{
  "intermediate_size": 768,
  "vocab_size": 3491,
  "rope_fraction": 1.0,
  "init_std_down": 0.0,
  "optimizer": "soap_variant",
  "schedule": "wsd",
  "max_steps": 4209
}
Each number is 50 + 10 x the weight over its row's rms, rounded and kept within 0 to 99. Layers, rows and columns count from 0. The size before them is the row's rms in percent of the matrix's.

# down: layer 9 MLP down (transposed), 768x192, rms 0.108, rows 427-450, columns 96-191
# gate: layer 9 MLP gate, 768x192, rms 0.138, rows 428-451, columns 96-191
# up: layer 9 MLP up, 768x192, rms 0.142, rows 428-451, columns 96-191
down427 102:47 50 49 53 46 39 39 47 54 39 74 60 45 62 68 42 35 54 48 53 47 52 47 47 42 47 62 52 49 43 63 49 48 39 43 46 61 57 51 40 49 51 34 49 53 51 48 61 54 54 41 60 56 36 49 42 63 43 52 55 45 66 70 34 52 36 51 48 49 50 34 46 36 66 42 35 48 37 35 62 41 51 41 40 64 69 49 54 38 57 46 44 61 61 31 48
gate428 100:65 45 43 72 44 41 57 63 43 53 60 29 45 52 44 52 57 41 50 48 48 43 44 49 39 45 57 30 57 78 56 44 39 51 62 61 54 45 56 60 49 61 47 54 50 67 42 48 51 51 46 56 56 54 45 46 23 63 63 50 64 42 49 30 54 41 35 57 62 65 43 59 56 60 59 55 55 54 72 31 53 57 62 37 49 45 61 54 53 48 67 45 47 50 49 50
up428 097:53 38 59 52 46 54 55 49 65 36 43 49 62 42 53 54 54 32 50 57 43 43 58 56 50 52 53 37 56 62 53 69 44 47 50 60 51 44 53 54 48 53 25 42 53 46 38 38 48 63 56 70 50 78 70 49 42 64 31 41 34 58 50 66 42 50 45 44 51 57 49 44 47 50 40 57 51 57 55 51 58 29 42 54 35 49 47 57 39 49 35 59 63 46 46 47
down428 097:70 70 59 51 62 56 42 53 55 52 43 44 48 40 44 38 58 52 50 35 48 45 44 46 47 52 39 45 36 52 47 55 54 55 45 54 39 58 54 59 53 61 47 47 24 46 51 47 56 53 50 45 54 52 47 45 54 67 33 49 42 35 57 47 46 62 54 42 50 69 37 34 77 52 53 55 76 48 54 49 53 28 41 40 48 49 63 55 35 39 58 51 34 30 43 56
gate429 103:36 49 54 60 49 51 54 55 49 51 64 51 41 55 50 66 39 44 44 30 50 49 54 42 38 53 56 36 38 34 62 59 62 40 48 63 48 43 70 45 66 45 59 34 41 57 49 53 55 49 63 47 48 56 29 61 62 62 48 55 40 42 63 48 35 53 33 37 47 71 51 64 46 52 45 39 73 62 51 37 50 60 56 59 47 47 41 56 45 55 51 31 38 48 52 52
up429 105:42 48 49 60 58 51 53 57 52 43 61 50 46 37 49 61 51 41 30 67 45 55 53 43 34 56 49 30 44 38 52 64 54 70 46 64 45 57 60 43 47 45 51 60 60 54 53 52 39 45 39 23 44 66 48 62 62 59 71 66 42 44 46 49 64 37 50 32 44 50 40 62 61 57 65 54 46 60 45 55 51 54 55 43 39 44 42 50 59 49 45 40 51 50 54 48
down429 103:59 63 52 44 46 61 62 67 51 35 71 50 69 46 45 72 57 54 49 57 46 43 39 40 54 65 51 52 49 44 34 13 44 64 51 49 64 75 76 68 50 52 47 65 49 50 44 57 63 50 55 54 47 52 42 60 46 52 50 41 53 56 47 48 45 51 61 55 33 49 52 44 52 45 38 35 36 40 55 66 53 59 37 39 35 31 42 36 44 48 61 53 57 40 43 65
gate430 110:43 59 40 50 59 50 53 65 37 53 61 61 39 29 44 62 65 42 59 59 51 57 54 51 51 54 34 39 32 49 41 46 31 56 65 57 41 67 43 42 41 66 56 47 62 39 53 56 55 48 35 50 52 43 59 51 61 45 58 33 55 62 40 55 44 37 48 42 54 57 47 55 56 25 44 48 58 52 66 43 57 43 32 55 46 42 59 39 48 45 46 45 57 51 59 44
up430 106:42 52 64 48 63 63 58 66 57 61 64 57 50 67 46 36 76 52 45 26 42 31 44 42 45 67 31 57 52 52 63 34 60 46 53 43 42 52 51 57 63 40 34 54 56 44 50 42 47 61 48 39 64 63 59 43 55 60 42 50 55 62 43 44 49 58 59 46 51 61 57 64 61 59 55 46 72 47 41 54 37 33 35 70 68 52 61 52 30 45 48 41 47 29 57 48
down430 105:56 63 62 36 38 54 47 56 73 60 39 46 37 61 41 47 43 53 41 71 54 60 51 62 53 47 33 57 59 56 43 53 57 36 49 57 51 53 52 61 49 31 44 61 44 57 57 40 56 54 47 47 38 37 65 52 46 53 42 58 69 58 57 61 56 63 56 70 61 66 37 56 48 38 48 46 56 65 38 49 55 45 44 48 62 45 54 51 56 60 43 23 55 39 45 43
gate431 095:42 51 53 47 43 26 51 47 46 46 46 56 46 60 85 52 59 56 61 37 44 38 46 43 64 60 46 57 42 56 43 53 57 27 45 54 35 38 37 55 57 28 60 33 43 57 60 49 63 57 52 38 33 46 56 43 44 58 46 47 51 42 37 30 49 49 51 67 30 51 43 38 53 55 54 49 69 39 44 56 54 47 61 54 53 49 52 41 46 42 52 46 54 59 60 48
up431 093:53 54 57 52 43 42 62 43 50 38 51 43 52 60 47 53 55 43 55 61 42 44 57 45 42 66 55 49 39 45 36 38 52 55 52 39 55 46 46 46 36 46 65 53 50 54 67 58 60 48 51 42 58 44 61 45 48 52 36 46 45 58 50 46 61 41 60 50 56 34 43 46 58 29 57 52 41 46 49 53 41 61 49 79 50 47 32 38 57 54 52 56 48 38 39 52
down431 096:53 50 54 46 46 63 62 35 48 62 54 62 63 53 38 57 45 61 36 59 56 43 51 53 58 37 57 36 40 34 26 68 43 59 39 30 56 42 42 60 56 54 38 47 47 49 48 56 37 39 46 28 41 56 54 41 45 62 57 56 52 61 43 38 51 53 42 48 29 37 51 34 54 47 48 61 30 51 53 51 50 30 38 49 46 63 52 36 61 55 56 49 61 35 66 62
gate432 094:52 42 37 43 50 39 44 44 37 64 37 48 44 51 43 76 35 54 38 51 50 51 38 33 56 57 55 53 49 34 48 32 58 39 43 45 57 58 57 65 48 55 56 45 33 40 56 55 44 48 63 55 44 64 71 53 32 42 63 60 45 47 44 60 44 56 49 38 68 47 41 60 45 46 51 50 54 57 50 47 62 52 50 55 56 55 31 39 63 53 58 60 45 49 56 54
up432 095:52 50 53 44 40 56 44 36 27 60 43 38 36 30 40 41 60 51 47 55 42 67 56 41 41 52 55 46 39 53 82 58 59 54 65 50 36 62 50 42 51 58 62 45 47 52 41 49 58 38 49 49 49 50 45 34 43 45 71 60 46 46 56 27 44 68 37 52 54 59 46 69 39 46 53 63 75 48 34 41 50 51 46 51 59 59 59 43 43 39 52 68 65 40 52 40
down432 094:54 38 68 29 46 42 76 58 47 53 59 44 42 39 39 43 45 50 49 47 66 61 52 50 73 40 54 53 33 54 58 47 61 41 54 50 53 66 47 57 40 44 50 49 44 40 43 55 57 48 46 59 28 50 53 53 42 54 47 54 36 49 45 56 61 56 49 44 57 56 43 32 52 62 32 38 49 46 50 38 42 64 36 56 51 54 39 55 59 57 49 46 41 43 47 45
gate433 109:61 49 55 57 65 34 50 47 45 43 48 48 50 70 48 63 48 55 50 42 51 60 57 58 64 37 64 45 55 20 27 39 58 42 42 47 48 49 67 42 49 46 28 62 54 44 66 61 41 45 53 55 48 51 38 56 52 53 65 66 45 42 46 66 40 61 58 46 58 64 55 63 51 50 44 48 59 55 54 65 55 55 47 62 45 49 41 44 46 55 52 54 57 58 64 55
up433 111:54 56 47 62 50 51 60 45 59 51 49 73 50 47 36 29 38 51 55 53 55 51 66 66 66 23 39 41 41 56 57 60 55 43 61 60 56 37 70 55 53 47 58 51 57 59 65 51 54 42 35 57 46 45 61 54 72 44 53 63 60 52 37 41 58 46 32 55 54 52 46 39 49 47 51 44 44 45 49 31 25 45 38 42 64 50 54 59 53 55 53 66 33 44 52 40
down433 112:33 46 59 37 52 38 54 49 57 60 50 37 59 36 32 60 43 55 43 38 36 57 51 53 54 48 43 33 57 40 70 43 45 51 47 27 59 31 43 54 47 62 60 36 56 40 38 68 42 58 59 48 51 47 39 33 20 42 67 45 56 41 52 23 56 62 41 60 55 58 48 63 72 38 43 53 42 50 54 71 48 46 41 56 45 56 47 51 60 60 36 36 51 58 40 49
gate434 102:32 47 50 59 43 49 47 43 48 49 62 50 48 55 41 37 43 62 51 48 66 54 41 61 30 36 52 45 34 60 38 49 50 51 48 47 44 32 50 40 51 41 57 49 51 49 58 69 39 57 30 45 25 49 48 56 34 61 63 44 44 52 42 72 59 47 66 58 71 29 60 69 40 44 45 35 45 47 48 41 61 41 38 53 31 46 45 41 50 45 58 36 64 56 37 37
up434 099:35 55 40 43 48 46 33 52 44 50 47 29 27 44 55 56 38 49 57 38 49 41 60 54 47 61 56 41 43 51 44 72 32 51 42 51 48 34 50 47 46 51 43 40 50 55 48 47 43 44 52 43 60 55 51 41 51 41 64 47 39 57 57 33 58 46 46 30 46 49 40 74 61 32 65 37 34 41 31 50 58 30 44 60 46 45 66 50 42 76 53 29 72 39 53 59
down434 101:66 50 57 69 50 66 54 33 48 42 63 56 24 64 47 63 61 49 48 53 51 44 54 46 43 45 52 52 50 71 24 54 35 51 56 36 43 56 38 50 55 47 53 35 52 52 51 58 39 77 32 52 45 54 50 77 58 39 54 52 50 33 49 46 69 40 55 30 49 44 39 46 55 61 39 53 50 41 53 48 54 59 59 65 36 41 25 51 58 38 62 63 50 54 53 45
gate435 100:43 38 44 55 52 50 53 54 39 23 33 35 40 57 45 61 45 56 50 53 39 41 52 38 75 43 54 67 29 49 49 53 63 51 74 49 33 61 35 46 47 39 40 47 30 59 58 67 51 52 37 39 55 47 53 32 39 52 43 51 42 47 62 61 45 58 53 50 41 72 49 56 59 54 27 51 28 53 51 46 52 52 62 54 39 51 59 47 37 47 32 53 71 49 54 34
up435 104:46 60 61 49 53 41 38 44 47 80 60 27 62 58 54 34 47 52 71 59 62 55 41 55 42 61 55 56 44 47 55 45 47 51 59 54 57 31 56 62 64 58 46 48 29 35 40 49 60 57 41 53 64 64 67 49 49 53 45 43 51 55 64 60 47 48 49 52 49 56 38 62 43 37 46 67 69 50 40 40 66 65 47 60 65 60 76 50 65 35 57 38 39 49 57 54
down435 100:39 34 51 52 50 63 59 59 53 53 56 51 53 39 66 42 46 56 79 40 63 54 62 30 34 60 50 60 42 61 61 40 47 53 42 58 56 55 37 53 50 57 56 54 52 51 47 48 54 56 53 50 60 49 40 44 44 56 53 68 38 35 59 44 37 55 43 37 48 52 44 35 32 65 45 53 50 58 31 38 37 44 68 56 43 34 59 42 60 40 54 52 28 40 48 64
gate436 102:52 42 41 41 36 47 52 54 49 56 55 62 52 42 63 37 50 52 35 64 42 37 71 44 40 56 61 57 34 53 37 72 45 42 49 56 53 58 45 36 40 60 51 42 46 52 53 39 48 35 61 57 57 41 32 69 49 54 45 59 46 64 39 49 33 42 48 60 62 45 48 46 49 34 62 55 71 55 42 53 41 57 46 50 63 42 60 42 65 66 57 61 58 32 43 50
up436 098:72 59 57 33 46 45 57 43 63 38 60 38 36 32 46 52 45 54 61 46 60 47 44 61 53 47 54 55 53 64 44 32 64 55 54 39 42 54 45 64 50 21 49 58 42 50 46 56 42 46 53 48 59 46 50 63 50 63 34 44 43 33 57 42 46 65 68 62 57 56 37 43 54 49 55 57 44 52 56 39 49 57 37 56 46 51 51 62 61 68 67 46 49 50 39 40
down436 098:51 67 59 51 59 27 47 37 32 58 52 59 52 50 57 59 50 48 48 59 44 46 45 47 46 57 68 51 42 58 49 46 49 56 49 22 38 59 54 56 50 56 36 54 34 51 18 43 39 30 57 53 52 38 65 60 41 61 57 56 59 32 44 35 44 64 46 51 55 51 45 39 55 41 56 49 56 51 51 60 48 56 54 66 38 48 50 68 48 41 52 52 50 60 57 64
gate437 099:53 41 50 58 54 53 56 52 33 46 37 53 39 34 46 48 42 44 50 56 66 35 70 41 40 37 60 56 69 57 43 61 62 49 35 39 53 41 58 47 43 46 54 53 55 43 57 53 23 52 49 48 68 42 35 71 47 48 51 53 60 49 64 53 44 44 48 68 38 35 54 52 35 56 51 55 51 62 57 52 42 47 45 54 60 41 51 38 55 51 61 25 58 51 65 38
up437 107:59 57 44 36 60 38 55 61 41 51 48 34 24 53 44 50 47 55 59 48 33 41 46 44 64 44 59 65 55 41 43 42 48 49 51 38 72 56 34 61 69 42 57 53 36 54 48 71 34 54 53 48 34 41 66 37 55 42 44 55 29 61 49 51 65 53 46 39 41 49 63 37 45 48 69 56 61 68 60 40 54 54 41 62 47 46 53 56 60 50 44 50 39 54 46 50
down437 108:36 39 38 54 55 39 45 37 62 42 43 41 50 50 61 49 46 54 49 56 47 45 52 59 65 47 48 50 51 32 36 44 34 50 48 61 35 41 50 33 60 33 55 40 59 53 53 58 46 53 61 70 59 32 57 43 60 44 60 44 67 40 46 38 67 55 53 54 66 45 56 39 51 36 44 40 44 58 54 49 53 21 40 64 36 45 47 50 39 60 50 64 28 50 53 57
gate438 100:52 44 71 44 53 51 44 45 59 59 59 49 61 38 56 46 45 63 60 56 39 51 37 26 54 43 51 59 46 45 52 36 56 43 46 40 70 68 65 49 43 42 27 54 32 54 49 39 59 46 49 60 55 44 38 41 47 38 55 57 54 52 56 61 57 47 55 46 48 60 46 62 61 51 67 44 48 37 52 65 54 29 45 52 50 51 41 65 46 51 53 66 51 57 48 55
up438 096:26 61 59 48 59 48 44 58 49 54 46 32 43 64 47 43 52 42 38 46 54 57 69 56 34 45 49 42 67 55 12 30 51 47 52 50 50 58 45 58 58 53 42 58 33 37 53 38 34 50 40 45 44 49 66 37 53 52 41 38 42 41 38 68 63 43 52 59 53 46 51 60 55 51 69 43 52 47 46 47 48 53 66 56 24 42 55 56 58 52 54 44 46 30 45 46
down438 097:56 62 53 52 56 43 52 54 44 44 51 32 48 52 54 53 53 51 60 58 52 67 41 67 41 50 68 47 61 53 57 42 54 52 50 52 67 44 55 60 46 32 59 53 50 39 68 52 41 63 40 62 46 60 47 62 47 39 58 46 50 53 51 37 52 54 45 63 51 42 32 58 48 58 39 48 46 54 40 40 60 42 45 61 51 54 68 52 62 51 33 46 55 44 45 51
gate439 100:67 55 52 63 59 44 44 52 41 36 61 58 56 51 57 39 35 48 57 59 63 53 55 56 46 52 48 40 46 71 54 65 50 42 51 52 50 67 51 44 47 38 30 52 49 46 48 51 48 43 58 52 49 55 57 51 54 40 59 54 68 66 44 64 57 33 81 40 45 57 55 52 42 77 62 48 48 63 50 32 59 39 78 47 51 31 45 40 57 47 39 47 60 55 59 64
up439 101:60 33 38 36 56 42 51 54 46 44 50 52 50 37 47 49 56 60 54 66 49 61 55 81 51 42 51 46 55 33 49 51 46 51 42 56 51 30 39 42 47 36 64 43 65 49 47 40 56 59 57 46 52 47 39 40 53 43 53 57 60 50 55 58 39 64 52 36 49 55 55 42 71 50 44 48 46 44 45 68 55 38 50 39 39 38 73 44 50 48 40 57 56 56 55 53
down439 102:55 56 68 61 44 64 50 61 61 56 42 55 63 77 74 38 49 62 46 53 54 38 30 49 54 49 56 43 34 50 73 49 61 55 37 39 32 45 37 57 58 63 47 58 37 61 44 49 57 44 57 58 51 44 56 43 65 56 51 29 57 51 43 38 58 42 39 33 51 36 50 43 53 34 49 27 32 54 59 62 47 50 61 60 59 54 30 42 51 52 54 45 48 66 66 44
gate440 107:50 32 67 39 54 52 47 56 46 37 44 50 57 27 36 66 45 66 55 40 62 41 42 29 41 35 48 57 49 58 49 27 58 46 52 36 58 39 47 62 43 57 63 48 50 60 41 63 53 63 58 64 50 62 49 44 58 47 51 54 40 62 54 64 52 67 37 51 56 58 31 39 41 50 37 39 58 32 53 59 49 38 57 24 54 55 52 55 46 52 27 38 46 67 60 47
up440 101:42 42 58 47 48 41 39 54 57 54 44 28 55 70 51 60 41 38 66 48 62 89 62 51 55 42 47 64 51 47 62 47 31 58 47 52 41 52 61 74 49 54 47 43 53 38 61 41 37 44 63 59 38 59 61 54 48 26 36 63 55 38 47 51 59 49 68 41 45 44 41 68 55 37 42 33 49 55 53 39 53 29 44 42 44 48 51 64 45 59 45 37 62 45 51 46
down440 100:54 56 51 48 63 49 63 57 37 52 43 38 27 51 48 56 50 51 60 40 52 50 45 43 51 48 58 33 43 62 26 40 44 62 58 54 48 46 54 37 42 51 46 63 55 56 61 54 51 49 59 45 33 52 66 49 46 44 60 59 39 57 40 59 50 48 37 66 44 61 54 66 52 52 54 45 54 60 46 56 56 53 58 50 43 44 60 52 67 35 40 39 48 70 39 38
gate441 095:69 46 37 33 59 39 57 67 51 70 41 49 54 59 69 55 55 60 29 59 42 51 62 50 47 40 51 34 47 42 45 36 31 51 45 53 50 59 46 63 53 43 53 46 26 58 29 58 42 45 51 66 63 69 52 45 50 60 55 55 30 64 54 53 35 54 62 54 42 46 34 34 58 44 57 34 55 57 39 55 51 39 34 66 51 60 54 45 51 56 47 58 60 33 54 52
up441 102:39 49 55 73 36 51 56 46 50 30 71 60 42 36 60 41 50 47 52 46 35 52 43 53 58 59 49 55 36 50 37 52 50 50 61 40 63 33 34 68 51 48 70 56 37 53 53 46 47 58 45 53 42 28 54 43 52 34 24 69 71 52 52 37 69 35 46 44 41 62 46 60 50 45 60 32 39 57 52 65 65 54 46 40 45 28 55 57 41 71 56 26 51 58 49 61
down441 102:61 49 40 52 40 50 43 51 58 57 54 44 49 53 52 54 58 46 50 58 52 39 46 47 58 38 58 40 56 47 64 51 77 25 40 57 66 33 50 50 36 59 62 33 53 54 49 33 53 50 44 47 69 40 57 53 59 56 44 56 31 71 58 25 63 41 70 58 51 48 36 61 61 60 64 56 64 47 49 37 43 46 63 48 39 45 43 58 47 33 48 54 47 47 44 44
gate442 102:56 61 37 52 31 66 55 56 63 60 48 41 60 56 63 22 43 42 54 41 41 65 50 50 49 57 47 50 33 47 37 54 43 50 60 52 35 49 60 64 57 55 62 68 66 47 29 55 61 65 71 58 33 46 58 80 49 36 39 48 61 53 55 55 51 59 49 56 36 42 62 36 31 64 43 63 55 50 49 32 68 52 40 51 23 39 44 49 54 33 45 43 55 47 39 48
up442 103:57 50 58 38 51 34 54 32 39 36 45 42 58 42 51 38 49 54 41 49 26 66 55 65 54 45 51 37 54 52 64 55 50 53 33 46 48 53 48 56 50 31 51 51 41 22 47 48 48 39 60 37 41 49 60 51 54 40 45 57 57 54 60 52 59 59 52 32 49 60 68 25 46 27 43 47 75 43 45 56 45 58 37 45 42 54 64 57 48 44 40 43 67 39 62 49
down442 105:52 45 53 45 52 55 64 52 39 71 45 31 56 41 51 49 65 30 48 40 49 42 44 55 54 51 47 41 58 36 42 48 37 48 52 20 41 46 47 45 55 39 59 51 45 40 68 54 44 63 52 46 53 68 44 59 54 55 40 53 53 49 54 47 68 54 55 46 51 46 38 37 39 48 28 46 53 35 51 41 49 66 49 45 79 46 50 47 43 63 49 42 52 77 42 31
gate443 094:56 66 56 53 45 55 35 52 60 58 45 66 67 57 59 64 37 39 54 63 57 56 48 49 38 43 60 40 48 79 50 40 62 53 42 75 55 42 45 48 57 51 51 47 38 58 50 33 44 59 71 51 53 59 42 33 58 51 69 49 48 51 42 38 38 41 47 47 59 45 33 41 42 44 44 37 59 46 48 55 47 67 42 62 62 46 61 61 42 42 52 55 77 55 43 30
up443 101:55 57 59 58 54 34 42 41 45 50 55 47 60 65 54 35 28 64 50 41 59 43 45 46 55 37 49 41 43 32 35 40 29 41 57 50 57 79 39 53 31 57 56 70 55 50 63 52 50 47 54 36 46 43 59 53 65 48 52 63 58 53 57 68 55 53 52 55 68 49 51 38 76 52 43 53 58 64 61 49 67 50 34 42 60 54 35 53 65 52 34 43 58 56 54 61
down443 096:53 54 56 52 45 54 53 41 46 51 61 58 60 69 56 48 48 54 28 46 60 40 68 39 53 39 59 46 57 68 54 53 39 44 43 51 46 49 45 66 43 46 40 67 41 41 36 61 53 72 54 41 43 64 65 59 47 56 61 49 31 52 55 34 51 45 50 56 47 57 53 50 47 53 45 47 64 67 58 31 45 56 45 52 64 59 62 44 53 42 35 52 51 48 59 49
gate444 105:76 50 46 28 62 46 47 37 36 47 47 55 65 54 37 38 60 53 55 49 60 47 52 45 72 48 24 52 36 48 60 73 32 35 40 60 34 51 45 58 62 63 52 49 64 65 53 40 34 46 50 45 35 48 59 28 47 57 54 46 54 44 66 64 53 50 41 45 43 47 37 43 51 58 46 40 38 62 42 50 55 60 50 58 59 47 54 48 56 49 43 56 35 60 58 49
up444 105:69 46 49 60 55 41 62 54 38 53 50 45 49 44 49 56 34 38 56 41 44 35 41 54 43 25 39 50 45 59 45 49 33 50 51 28 68 39 43 56 51 36 40 57 39 62 52 38 42 51 36 65 52 48 60 54 39 29 42 40 42 45 49 41 44 43 48 59 47 59 40 52 45 49 56 43 78 27 45 38 58 34 44 40 49 74 53 48 51 43 57 49 39 32 42 46
down444 108:53 33 50 44 39 50 54 41 36 59 37 43 58 42 48 33 56 50 52 44 52 49 38 39 75 51 49 59 33 54 56 56 38 42 44 44 35 41 56 41 62 48 62 48 46 69 44 33 66 59 57 52 60 40 36 58 47 33 45 58 34 52 35 59 49 59 57 27 34 73 47 54 39 46 50 51 43 60 52 48 47 35 49 63 64 36 48 42 50 44 61 37 51 51 52 53
gate445 100:43 46 45 55 58 42 54 33 49 53 51 49 38 49 52 50 43 44 65 35 45 38 52 44 38 38 67 45 57 48 54 44 39 51 39 60 32 62 76 46 52 55 58 47 59 60 51 55 44 61 59 55 55 61 55 49 43 51 42 65 60 56 84 40 50 43 39 65 47 53 43 54 43 45 47 39 55 60 58 34 42 65 56 38 62 40 68 63 37 56 47 42 45 73 60 73
up445 099:43 64 51 55 38 67 63 47 58 53 54 51 30 44 40 40 54 43 46 58 43 53 50 25 52 36 56 45 70 40 66 52 63 43 46 47 31 51 59 52 49 46 57 43 45 52 52 50 48 65 44 42 47 53 46 50 39 62 56 49 54 56 33 38 51 31 35 55 43 73 47 34 63 33 51 51 36 45 58 61 45 45 57 37 53 61 57 59 38 61 62 53 43 65 57 49
down445 101:50 49 52 53 63 66 58 56 26 46 40 65 59 48 52 52 55 39 61 59 62 45 47 31 47 62 43 35 45 45 30 56 45 42 54 41 48 37 50 59 49 44 48 45 37 70 51 49 48 49 37 47 45 35 42 48 54 49 37 66 65 50 67 49 56 40 36 51 57 51 40 69 47 61 51 49 54 70 60 44 60 57 47 43 50 65 56 44 38 42 49 40 40 79 53 46
gate446 099:46 25 57 39 61 62 47 47 46 48 49 60 62 69 39 53 52 49 51 44 55 49 58 56 44 64 42 64 43 37 68 62 34 64 35 55 54 49 71 63 64 50 55 60 49 42 37 43 45 60 62 45 63 78 46 44 57 37 58 56 60 32 49 55 40 51 37 44 42 45 43 61 42 54 52 57 47 66 54 49 46 32 43 51 50 51 51 48 65 37 65 48 73 54 27 46
up446 096:47 40 48 41 49 45 21 57 47 64 58 52 42 66 72 58 45 40 51 27 57 53 38 54 39 54 59 60 47 41 32 56 50 58 51 43 54 59 40 40 59 54 55 60 59 46 37 43 52 43 41 59 50 56 39 40 40 49 41 45 38 65 51 53 30 58 48 56 70 54 55 57 46 51 59 54 59 44 49 48 57 50 51 55 50 44 72 68 66 66 50 49 48 50 70 40
down446 101:44 55 39 49 51 59 50 35 33 44 48 52 50 30 57 40 37 56 52 53 57 53 61 83 56 45 45 70 45 25 65 51 48 57 27 54 40 65 56 60 51 56 39 44 38 49 60 52 42 45 47 43 60 50 42 34 55 54 72 57 57 43 41 37 57 45 45 49 60 41 45 62 36 51 42 53 46 42 62 44 52 50 42 48 56 55 32 57 60 52 47 54 62 53 62 65
gate447 095:38 49 59 69 66 44 51 46 60 45 65 67 67 65 38 60 58 52 60 58 66 56 41 43 61 54 68 47 42 41 49 32 51 42 56 51 63 44 51 64 43 58 66 49 43 42 36 38 47 48 56 59 56 49 44 61 40 53 54 67 54 44 50 50 35 60 31 34 53 39 58 46 42 61 66 36 53 48 52 55 58 50 42 34 48 49 39 66 32 24 55 61 46 73 44 32
up447 094:46 51 40 60 47 45 55 48 41 57 28 46 52 43 54 67 57 69 40 55 61 32 40 60 59 49 58 60 57 61 36 45 38 40 50 52 39 43 53 61 57 53 76 58 40 45 56 41 55 41 37 46 31 44 31 53 55 43 42 51 40 59 55 52 44 39 56 55 51 50 43 36 35 47 32 60 46 36 34 42 51 51 33 60 43 66 51 63 51 57 57 48 49 36 62 69
down447 092:43 46 54 51 52 59 51 60 52 74 56 46 53 59 58 40 56 62 40 47 53 59 68 46 45 49 49 45 43 42 48 34 50 68 32 45 40 42 30 57 47 49 56 59 35 51 59 54 38 45 42 57 45 64 52 57 53 36 45 32 46 46 36 55 52 44 53 59 73 68 58 48 46 49 57 62 51 64 52 59 50 49 62 40 53 62 53 79 55 50 51 42 64 44 36 71
gate448 102:56 47 40 43 45 45 62 61 42 32 56 50 51 53 59 45 46 44 50 49 37 27 46 43 66 37 37 46 26 44 56 40 42 25 43 46 78 53 58 33 33 69 55 34 38 60 53 46 38 34 70 52 56 61 59 41 47 46 49 47 47 47 60 57 61 49 45 61 43 41 50 48 46 57 54 67 74 40 56 66 55 46 58 53 24 41 50 47 52 33 55 54 54 56 58 50
up448 102:45 50 32 42 33 50 59 57 40 47 33 63 57 29 58 40 68 24 55 38 49 42 22 41 59 60 51 58 42 44 56 57 51 35 50 40 57 42 50 30 57 51 41 57 56 50 63 52 66 49 80 60 43 71 55 52 40 47 74 54 71 52 45 62 56 41 48 44 50 44 40 48 33 41 54 43 50 40 57 48 57 61 54 56 58 34 46 48 54 58 43 58 40 41 50 51
down448 108:36 35 44 42 38 62 60 57 48 51 41 55 52 62 46 53 60 43 40 39 38 42 39 38 39 43 53 65 47 43 42 53 54 59 48 52 47 59 61 44 54 46 49 66 44 59 62 58 49 42 51 58 48 59 47 55 42 62 38 37 68 37 51 55 47 35 50 32 52 56 39 47 53 35 47 47 56 52 62 66 62 59 54 51 55 33 38 59 71 45 61 45 58 60 58 51
gate449 095:58 51 47 41 40 44 61 49 60 54 64 53 41 49 57 48 49 50 45 52 42 32 58 27 37 43 48 31 46 55 42 62 53 64 46 51 34 57 56 50 63 50 50 46 36 62 52 48 57 65 37 60 50 43 61 44 41 41 55 64 40 56 47 50 58 51 58 54 50 65 42 45 59 52 37 73 44 51 51 23 63 72 52 64 71 51 58 50 58 47 41 69 43 46 43 50
up449 099:42 59 42 48 59 48 45 47 68 61 44 37 32 47 56 37 51 67 67 47 60 61 64 55 46 60 67 54 48 41 58 54 42 60 65 49 67 41 51 61 37 46 44 51 53 55 68 51 53 36 52 81 42 49 51 39 58 58 66 64 48 55 38 56 61 48 48 60 44 46 66 55 33 33 46 42 24 41 45 57 39 39 37 50 54 44 57 62 50 53 29 51 51 57 50 63
down449 098:30 58 41 57 54 23 49 58 40 39 32 52 46 45 54 52 56 59 68 56 39 59 33 50 42 60 56 53 54 49 37 67 42 44 55 32 52 32 35 55 51 63 62 47 54 46 55 61 43 52 49 32 55 44 41 48 49 63 42 40 56 79 59 58 46 48 52 58 44 63 38 55 36 42 59 44 49 44 47 43 47 60 53 61 28 34 38 51 36 34 51 49 40 55 44 64
gate450 102:34 39 55 41 60 47 47 44 53 38 72 48 42 70 42 55 49 64 47 38 41 53 57 40 51 53 60 54 46 42 34 42 29 46 53 66 54 51 47 33 53 58 44 45 56 72 60 40 41 61 49 27 41 65 54 62 33 65 49 43 38 58 56 37 58 57 35 49 38 75 46 54 47 35 65 44 42 50 56 36 59 53 72 63 39 51 53 59 50 67 75 71 43 47 68 56
up450 101:67 43 32 59 63 57 44 42 56 57 57 55 57 30 61 50 63 37 60 35 38 53 40 52 55 56 45 32 53 54 37 42 47 60 28 48 25 35 65 43 45 53 47 62 57 48 54 44 47 48 45 59 58 52 50 45 51 52 33 51 62 48 52 57 41 38 51 54 34 42 40 32 50 61 48 39 48 43 54 52 37 59 56 63 72 52 34 43 45 52 53 45 55 58 49 70
down450 101:58 46 43 48 63 58 22 50 32 51 31 64 44 37 61 47 28 55 41 42 43 57 41 43 51 43 48 53 46 53 49 49 25 57 57 51 43 37 37 43 44 40 47 48 70 43 47 54 50 35 40 59 28 43 52 44 39 46 32 50 54 38 55 57 49 57 40 59 60 50 71 46 42 49 40 52 41 52 55 56 44 26 52 64 49 49 44 67 51 43 35 57 58 51 63 46
gate451 100:47 66 56 51 45 65 48 39 50 46 43 46 42 55 64 56 42 52 63 62 55 51 39 49 62 56 44 44 51 47 63 71 49 50 33 37 52 51 43 49 36 42 50 65 48 47 57 43 51 64 72 37 37 41 64 46 44 60 44 37 45 54 44 66 47 48 52 66 53 50 39 54 69 41 51 57 62 66 36 34 40 25 68 57 51 57 55 56 45 65 52 60 46 56 51 54
up451 098:39 35 48 32 50 56 62 43 30 23 65 51 49 50 44 49 47 40 68 52 56 44 62 45 38 48 47 59 50 61 54 73 51 62 52 51 33 52 36 45 43 53 44 57 47 52 49 70 55 49 52 33 64 52 50 57 50 46 49 50 44 70 57 45 58 40 60 64 39 33 46 46 64 56 38 38 67 44 29 44 56 48 57 55 53 60 40 43 61 53 63 35 45 55 58 53